Each number is 128 + 32 x the weight over its row's rms, rounded and kept within 0 to 255. Layers, rows and columns count from 0. The size above them is the row's rms in percent of the matrix's.

# layer 3 attention value, 512x512, rms 0.0434, rows 214-262, columns 448-511
size [ 93  98  95  95 102  97  92  98  91 100  97 102  92  97  94 100  97 100  93 100  99 100 107  98  94  99  96 100  98  92 102 104 102  97  98  90 105 100  92  98  94  96 108 110 109 108 108 109 110]
[[144 101 135 149 193  69 141 100 104  22 132  98 140  99 149 149 157 159 112 131 114 120 114 154 137 120 165  92 132 155  77 115 181 175  74 137 115 107 154 147  82  98  69 150  99 146  90 157 102 152 125  90 135 112 109 138 135 161 110  84 155  93 160 147]
 [169 147 149 101 101 136 159 152 142 176 106  83 104 109 128 194 175  90 139 164 136 158  82 131 102 128 116 102 125 147 117 201 130 126 124 140 172 146 219 163 139 141  88 150 110  85  97 166 149 110 142 179 138  53 137  94 105 128 145 110 173 143 113 133]
 [ 88 111 107 122 116  86 110 136 140 166 164  70 130 152 121 149  67 116 148  89 140 116  99  99 128  89 166 128 166 104 130  99 122  90 136  65 105  82 108 154  98  96 106 150 132  99 136 119 129 134 111  74 129 128 108 106 105 157  67 120  96  74 145 129]
 [119 113 140 110 118 172 134 163 155 160 157 182 112 106 125 102  83 121 199 129 160 140 129 156 129  81 162 168 121 148 114 100 170 133 101  79  69 182 207 157 103 156 180  76 178 152 198 154  96 113 116 125 110 103 156  92 126 141 125  87  60  90 113  93]
 [130 118  85 155 150 129 103 150  99  97 130 109 153 169 117 150 170 124 186 165 121 103 121 133 101 218  74  94 102 186 125 100 135 141 157 162 100 168 152 117 157 101 178 137  78 106 137 117 187 102 114 151 120 109 131 138 116 170 131 168 145 143 124  93]
 [141 138 121 103 148 142 146 139 109 189 151 122 138 172  98 141  85 121 177 122 157 142  87 118 157 144 133  88  95 117 108 135 140 162 168 109 147 128 138 162 184 164 123 108 116 141  85 143 168  82 116 107 127 147 154 136 104 172  80 138 145 100  77 164]
 [ 93 151  94 198 131  99 164 123 154 165 142 115 148 200  85 109 144  83  86 101 109 140 103 165 103  63  79 109  98 164 125 217  64 128  78 146 127 117  97 153 130 109 116 116 159 186 149 125 127 164 136 109 102  62 182 126  95 114 126 127 115 129 132 155]
 [179 136 105 135  91 126 148  80  87  90  72 112  85 140  74 119 139  86 104 133 170  69 111  67 209 100 105 132 142  74 122  99 147 119 139 100 124 126 115 211 122 117 162 117 163 120 151  68  99 144 113 153 157 151 166 139 167 125 112 152 143 137 145 111]
 [168 136 132 117 104 119 168 106 137  85 115 130 107 110 129 143 143 125 108 139  95  87  63 138 152  90 117 119 184 165 143 119 173 158 154 144 148 145 146 128 139 157 112 173  99 118 126 105 151 158 150 135 131  92 154  96  79 113  94 150 203 127 186  95]
 [141 136 168 187 133  72 125  76 134 112 190 114 119 124  73 169  79  96 122 129 120 150 149 168  86 148 125 129 114 146 164 100 126 131 143 121 139 171 116 161  81 152 147 139 114 167  82 152 130 122 112 154 146 149 107  40 146  88 115 121 167 120 157 111]
 [198 158 124  61 185 146 109 158 106 129 119 120 163 104  88 108 119 151 115 128 137 184 153 127 124  76 143 169 119 118 121  88 109 144 136 127 150 150 122 131 124 146 131 103 159  96 172 146 184 107 170  73 137 125 100 130 114 186 136 104 132  91  82 107]
 [139 134 104 128 152 125 137 141 135 116 102 108  84 134 106 149 139 140 161 117 153 142 152 167 133 155 118 119 190  91 126 168 131 104 156  93 191 156  66  90 124 133 110 133 120 101 125 122 144 176 154 151 148 147 139 102 108 152 145 157  97 127 163 109]
 [122 134  59 127 154 124 136  76 159 112 101 132 157 125 121 121 159 163 150 108 158 107  71 169 138 151 160 101 168 113 147  73 122 133 140 104 102 117  93 153  46 198 131 104 114  99 149 133 135 128 113  80 163 168  97 128 100 124 126 116 180  81 159 130]
 [141 129 127 135  65  88  87 182 132 144 108 164 112 120 134  69 127  67 113 106 178  84  85 100 105 114 127 177 155  88 149 140 140 181 134  75 182 138 125 141 156 159 131 125 110 103 159 115 135 182  91 135 129 139  81 162  98  51  84 116 162 143 110 140]
 [156 131  79 161 108 147 135 151 136 120 171 143 153  93  79 107 191 162 156 159 133 142 122  84 144 163 126 140 130 162  77 104 112 139 100 131 175 105  89  96 136 123  79  57 120  78 108 113 130 128 124 118 120 138 110 166 130  90  96  98 127 156 137 103]
 [137 147 104 153  87 161 167 128  95 166 111 170 107  91  75  93 164  89 157  76 177 102 108 109  93 171 125 122 140 174 157 127  65 105 166 118 125 137 151 152 104 166 195 134  98 116 164 151 188 104 111 192 147 133 145 144 131 162 163 115 155  85  95 183]
 [133 129  87 131 173 146 103 158 106 112 119 169 124  88 145 143 143 143 183  89 168 104 110 112  98 130 147 140 156 133  84  76  63 106  75 156 158  56 152  80  88 154 145  93 111 110 103  94  90  87  98 144 167  41  93 147 134  94 153 112 150 192 145 154]
 [107 150 170 117 122 141 152 156 125 177 126 130 112 155 195  84 112 108 114 137 128  95 128 148 117  55 190 154 128  76 145 142  91 206 117 147 186 149 152  92  83 117 148 155  83 123 153 125 127 155 138 149 141  88 139 135 118  65 106 121 131  91 113  91]
 [ 86 129 138 139 152  77 147 105 137 135 159 199 124  93  65  51  87 126  53  69 153  45 109 130  84 149 117 131 142 145 129 100 130 146 126 228 142 126 208 135 144 147 139 150 144 116 109  95 145 148 152 133 168 139 112 135 147 149 174 127 160 101 106 155]
 [176 143 124 100 121 124  90 152 144 144 133 129 113 126 172 108 113 104 143 145 128  97  99 127 171 122 129 121 130  84 153 128 120 113 128 124 115 120  96  80  98 138 126 133 178 101 140 118 111 114 107 171 163 123 107 117 138 108  95 158 116 165 124  70]
 [149 124 151  76 129 160 109 183 119  90  90  80  94 175  96  90  83  91  89 177 119 148  78  74 135 142  95 113 126 111 141 129  77 176  84 124  45 180 195 168 117 135 157 127 114 190 189 144 106 154 142 172 116 129 132  92 188 158 203 102 151 111 155 166]
 [151 123  72 124  87 115 104 119 133 130 127 179 152 124 195 127  93 183 111 107 131 125 147 147 109  73 137 129 141  88  81  97 119 110 155 176 146 117 155 112 140 121 104  97 157 108 127 140  92 102 126 132 109 124  56 107 139 139 117 147 171 139 194 152]
 [109 120 130 143  89 107 145 108  99 114 153 124 112 119  98  96 189 164 138 139 134 206 113 150 198 115 107 126 111 206 134 116 132 127 121  85  88 150 142 117 115 126 136  88 107 133 154 142 138  81 102  80 149 186  77  89 141 112 156 129  85 105  78 135]
 [138 120 152 109 101 109 139  87 135 141 100 136 102 193 120 113  81 126  96  73 101 110 104 108 147  48 153  87  69 111 148 149 176 148 143 165 140  85 131 111 142 118 140  89 103  92 130 135 135 169 131 118 120 166  79 135 139 110 113 160 145 126 139 133]
 [106 118 174 101 187 131 137  94 144 166 156 150 143 176 145 103 141 148 127 101 128  97 114 177 143 110 107  76  65 134 131 110 176 159 143 193 148 151 144 152 159 111 114 102 109  93  80  97 165 151 137 110 122 115  91 184 115 138  87 127 179 170 144 107]
 [147  90 124 169  54 110 112 158 105 132  97 160  82 191 180 100  44  94 136 165 155 163 135 157 132 147  68 136 136 186 128 128  97  80  95 131  92 141 130  97 106 127 128  83 106 153 193 142 100 117 156 145  99 193 155 141 155 133  79 178 158 134 141 122]
 [130  98 131 129 102 117 173 171 161 207 159 150 112 103  91 125 102 147 101 154 118 109 156  91 134 132 206 102  84 129 142 142 109 194 112 123 156 183 100 138 161  87 171 158 111 135 137 125 134 147 126  34 105  90  96 128 136  48  93  88 189 157  60 133]
 [ 99 118  99 155 130 164 153 136 107  60 121 115 120 160 143 124 141 118 148 148 110 122 145 138  69 118  35 144 128 189 162 164  67 132 144 160  85 108  70 128 128  38 147 148 117 149 115 120 133 156 170  72 122 164 129 103 141 182 163  90 125 157  94 135]
 [ 88 120  95 166  22 122 111 110 116  86 100 130 116 124 160 169 157  88 154 110 143  37 180 118 157 180 124 140 114 132 152 159 167 123  63 148 151 142 193 200  96 183  83 137  95 119  90 132  92 156 126  95 155 135 122  97 107  86 101 128  80 136  97  90]
 [136 139 102 145 126 126 148 109 131 142 127 150  73  87  80  83  81 104 135 174 139 147 130  94  35 134 123 103  96 196  92  94 146 160 123 157 149 106 121 122 138 117 151 179 133 118  59 161 213 136 151 142 219 114 154 113 149  34 123  91 146 156 131 151]
 [135 124 173 119 184 105 148 191 157 185 135 157 148 118  89 113 142 123 154 204  79 145 116  92 117 161 128 122  62 130 133 154 149  87  87 105 123 119 107 134 100 125 135 117 130 129  89 111 130  88 117  95 160 113  80 134 141 133 100  70  64 121 107 163]
 [155 122 184 124 145 147 155 100 182 129 107 117 107 143 110 136 125  82 127  87 188 113  66  94 120 168 127  92 181 168 124 121 100 100 127 135 164  41 148  76 105 139 129 142 106 147 126 105 102 183 110 137 123 132 109 183  90 140 124 140 189 177 140 163]
 [138 137  91 150 103 147 161 138 162  90  90  74 125 130 141 172 138 196 128 124 106  76 105 151 141 150 200  87 110 156 146 148 108 139  78 151 160  74 114 136 145  98 119 152 117 100  63 135 120  93 110 119 173  80 150 148 131 120 122 127 129 155 146 101]
 [ 62 142 133  84  96 169 142 158 172 144 151 117  64 139 157 188 198 127 118 192 110  97 128 143 110 118  99 146 146 152 146  77 167 110 168 108 157  76 149 127  78 171 110 140 160 106  70 132 114 169 142 145 115 128 130 142  79 113 115 129  67 114 100 127]
 [165 129  99 139 129 114 135 199 104 140 136 179 110 118  91  91 126 113 130 149 113 202 102 150  55  82  77 152 105 121  86 107 147  99 171 113  85 117  96 128 114  82 129  87 132  80 142 147 157 131 144 164 173 127 151  86 105 123  56 132  95 103 109 119]
 [138 114 120  61 108  90 103 141 154  97  72  92  84  74 125 100  75 106 103  73 174 110 116  88 140  30  99 108  90 167 134 225 102 108 110 171 152 110 112 103 111 136 149 135 125  98 188 127 127 139 144 191 131 112 149  99 163 129  63 152  97 113 145  91]
 [140 131 110 119  66 181 115 154 127 185 143 113 133 162 117 146 140 147 104 130  90 105  98 115 187 170 211  99 101 139 142  80 141 136  26 162 110 140 109 141 141 145 172 113 198 121 203 127 105  98 121 134 102 139 147 143 115 184 113 112 203 123 131 163]
 [151 137 154 145 162 149  56 183 131 137 117 118 139  91 126 162 148 117 151 125 100 183  97 162 106 116 188  45 117 136 128 169 159  88 163  69 174  95  98  85 175  97 104 124 166 117 122 135  66 141 102 127 148 132 151 114  75 120  99 152 120 119 108 140]
 [110 104 142 127 126  90 121 155 138 121 165 160 147  75  82  80 158 125  87 139 140 191 108 112  85 152 146 149 163 170 129 146 128 153 150 171 194 149 125  69 113  73  95 162 133 124 104  77  98 115 118 101 161 150  61  98 107 160  56 144 138 109 117 170]
 [134  95 190  91 148 143 181 200 131 121 146 119 179 125 191 176 190 132 138  92 144 142 104 117 124 124  82 145 126 113 100 100 104 111 112 133 107 180  62 115 154 133 100 116 110 159 192 121  66 113 114  82 134 165 121 106 134 152  97 163 140  91 160 128]
 [ 90 148  91 152 124 123 121 155 102 117 133 156 143 192 121 107  98  83 147 110 160 123 110 178 115 124 141  87 137 112 109 118 150 116 180 120 172 146 139 168 112 165 107 141 188 138 153 148  99 158 128 144 134 180  94 111 123 176 176  99 122 119 119 104]
 [150 140 134 140  66 140 117 176 103 120 107 164 111 153 116 133 136  98 143 183 167 180 142 177  68 191 123 130  86 105 117 103 105 153 121 101 103 171  78 130 139 152  94 117 107 132 141 121 153  95 130 184 137 148 148 179 165 137 144  77 112  95 132 142]
 [151 134  69  71  80  69 139 151 170 134 112 117  79 195 132  43  99 168 111 170  62 147 115  94 109  74 166 122 119 104 137 137  79 111 132 171 151  79 127 149 110 165 145 203  88 102  85  84 136 163 147 163 139 151 154  79 125  99 126 117 138 112 145  75]
 [110 167 157 173 134 151  34  85 121 145 143 182 198 176 146  74  69 151 151 114  76 115 116 127  95  98  95 101 170  72  85 150 112 137 133 166 155  56 100 197 102 127 126  38 104 163 130  89  85 135 137  79 121 178 102 122 144 131  96  99  95 127  88 119]
 [100  77 130 166 104 136 120 104 140 130 159 121 134 173 100 148  93  99  87  85 152 137 105 138  94  83 128 132 107  79 101 129 147 101  94 128 140 180 136 145 168 183 172  89 174 107  86  98 126  55 121 138  98 109 118  74  79 173 134 165 162  77 113 105]
 [142 132  97 113 100 183  66 111 106 102 148 193 108 140 188  84 109 140 125  87 121 141  92 177 136 118 127 117  86  97 140 117 140  87  59  86 157 132  53 166 102  95 109  91 101 124  99 130 104 143 151 181 176 193 104 113 175  95 163 159 121 105 149  77]
 [126 117 118 156 133 131 206 153 113 111 137  69 131 100 184 162 106  56 128  75 190 159 126  95 113 102 185 140 160 143 106 142  62 111 109 134 162  83  85 127 143 123  99  89  90 146 104  89 132  79 151  86 149 146 128  97 138 103 170  90 105 132 139 152]
 [ 95 109 141  73 183 144 182 125  99 134 204  42 160 193 141 131  98 113  91 172  79  55 165 140 141 146 137 180 125 118 161 139  96 173 122 113 160  83 131 137 121 131 108 181  77 107 128 148 104 144 110 140 191 134 128 135 128 155 122 165  71 103 102  94]
 [162 114  84 104 162 131 153 124 157  94 135 172 119 140 180 124 171 165  87 131  74 185  89 117 102 188 109 155 143 121 141 164 119  76 118 150 121 136 154 134 142 132 121 134 132 124 204 168 138 151 124 181 176 184 116 217 117 108 122 147 145 111 107 164]]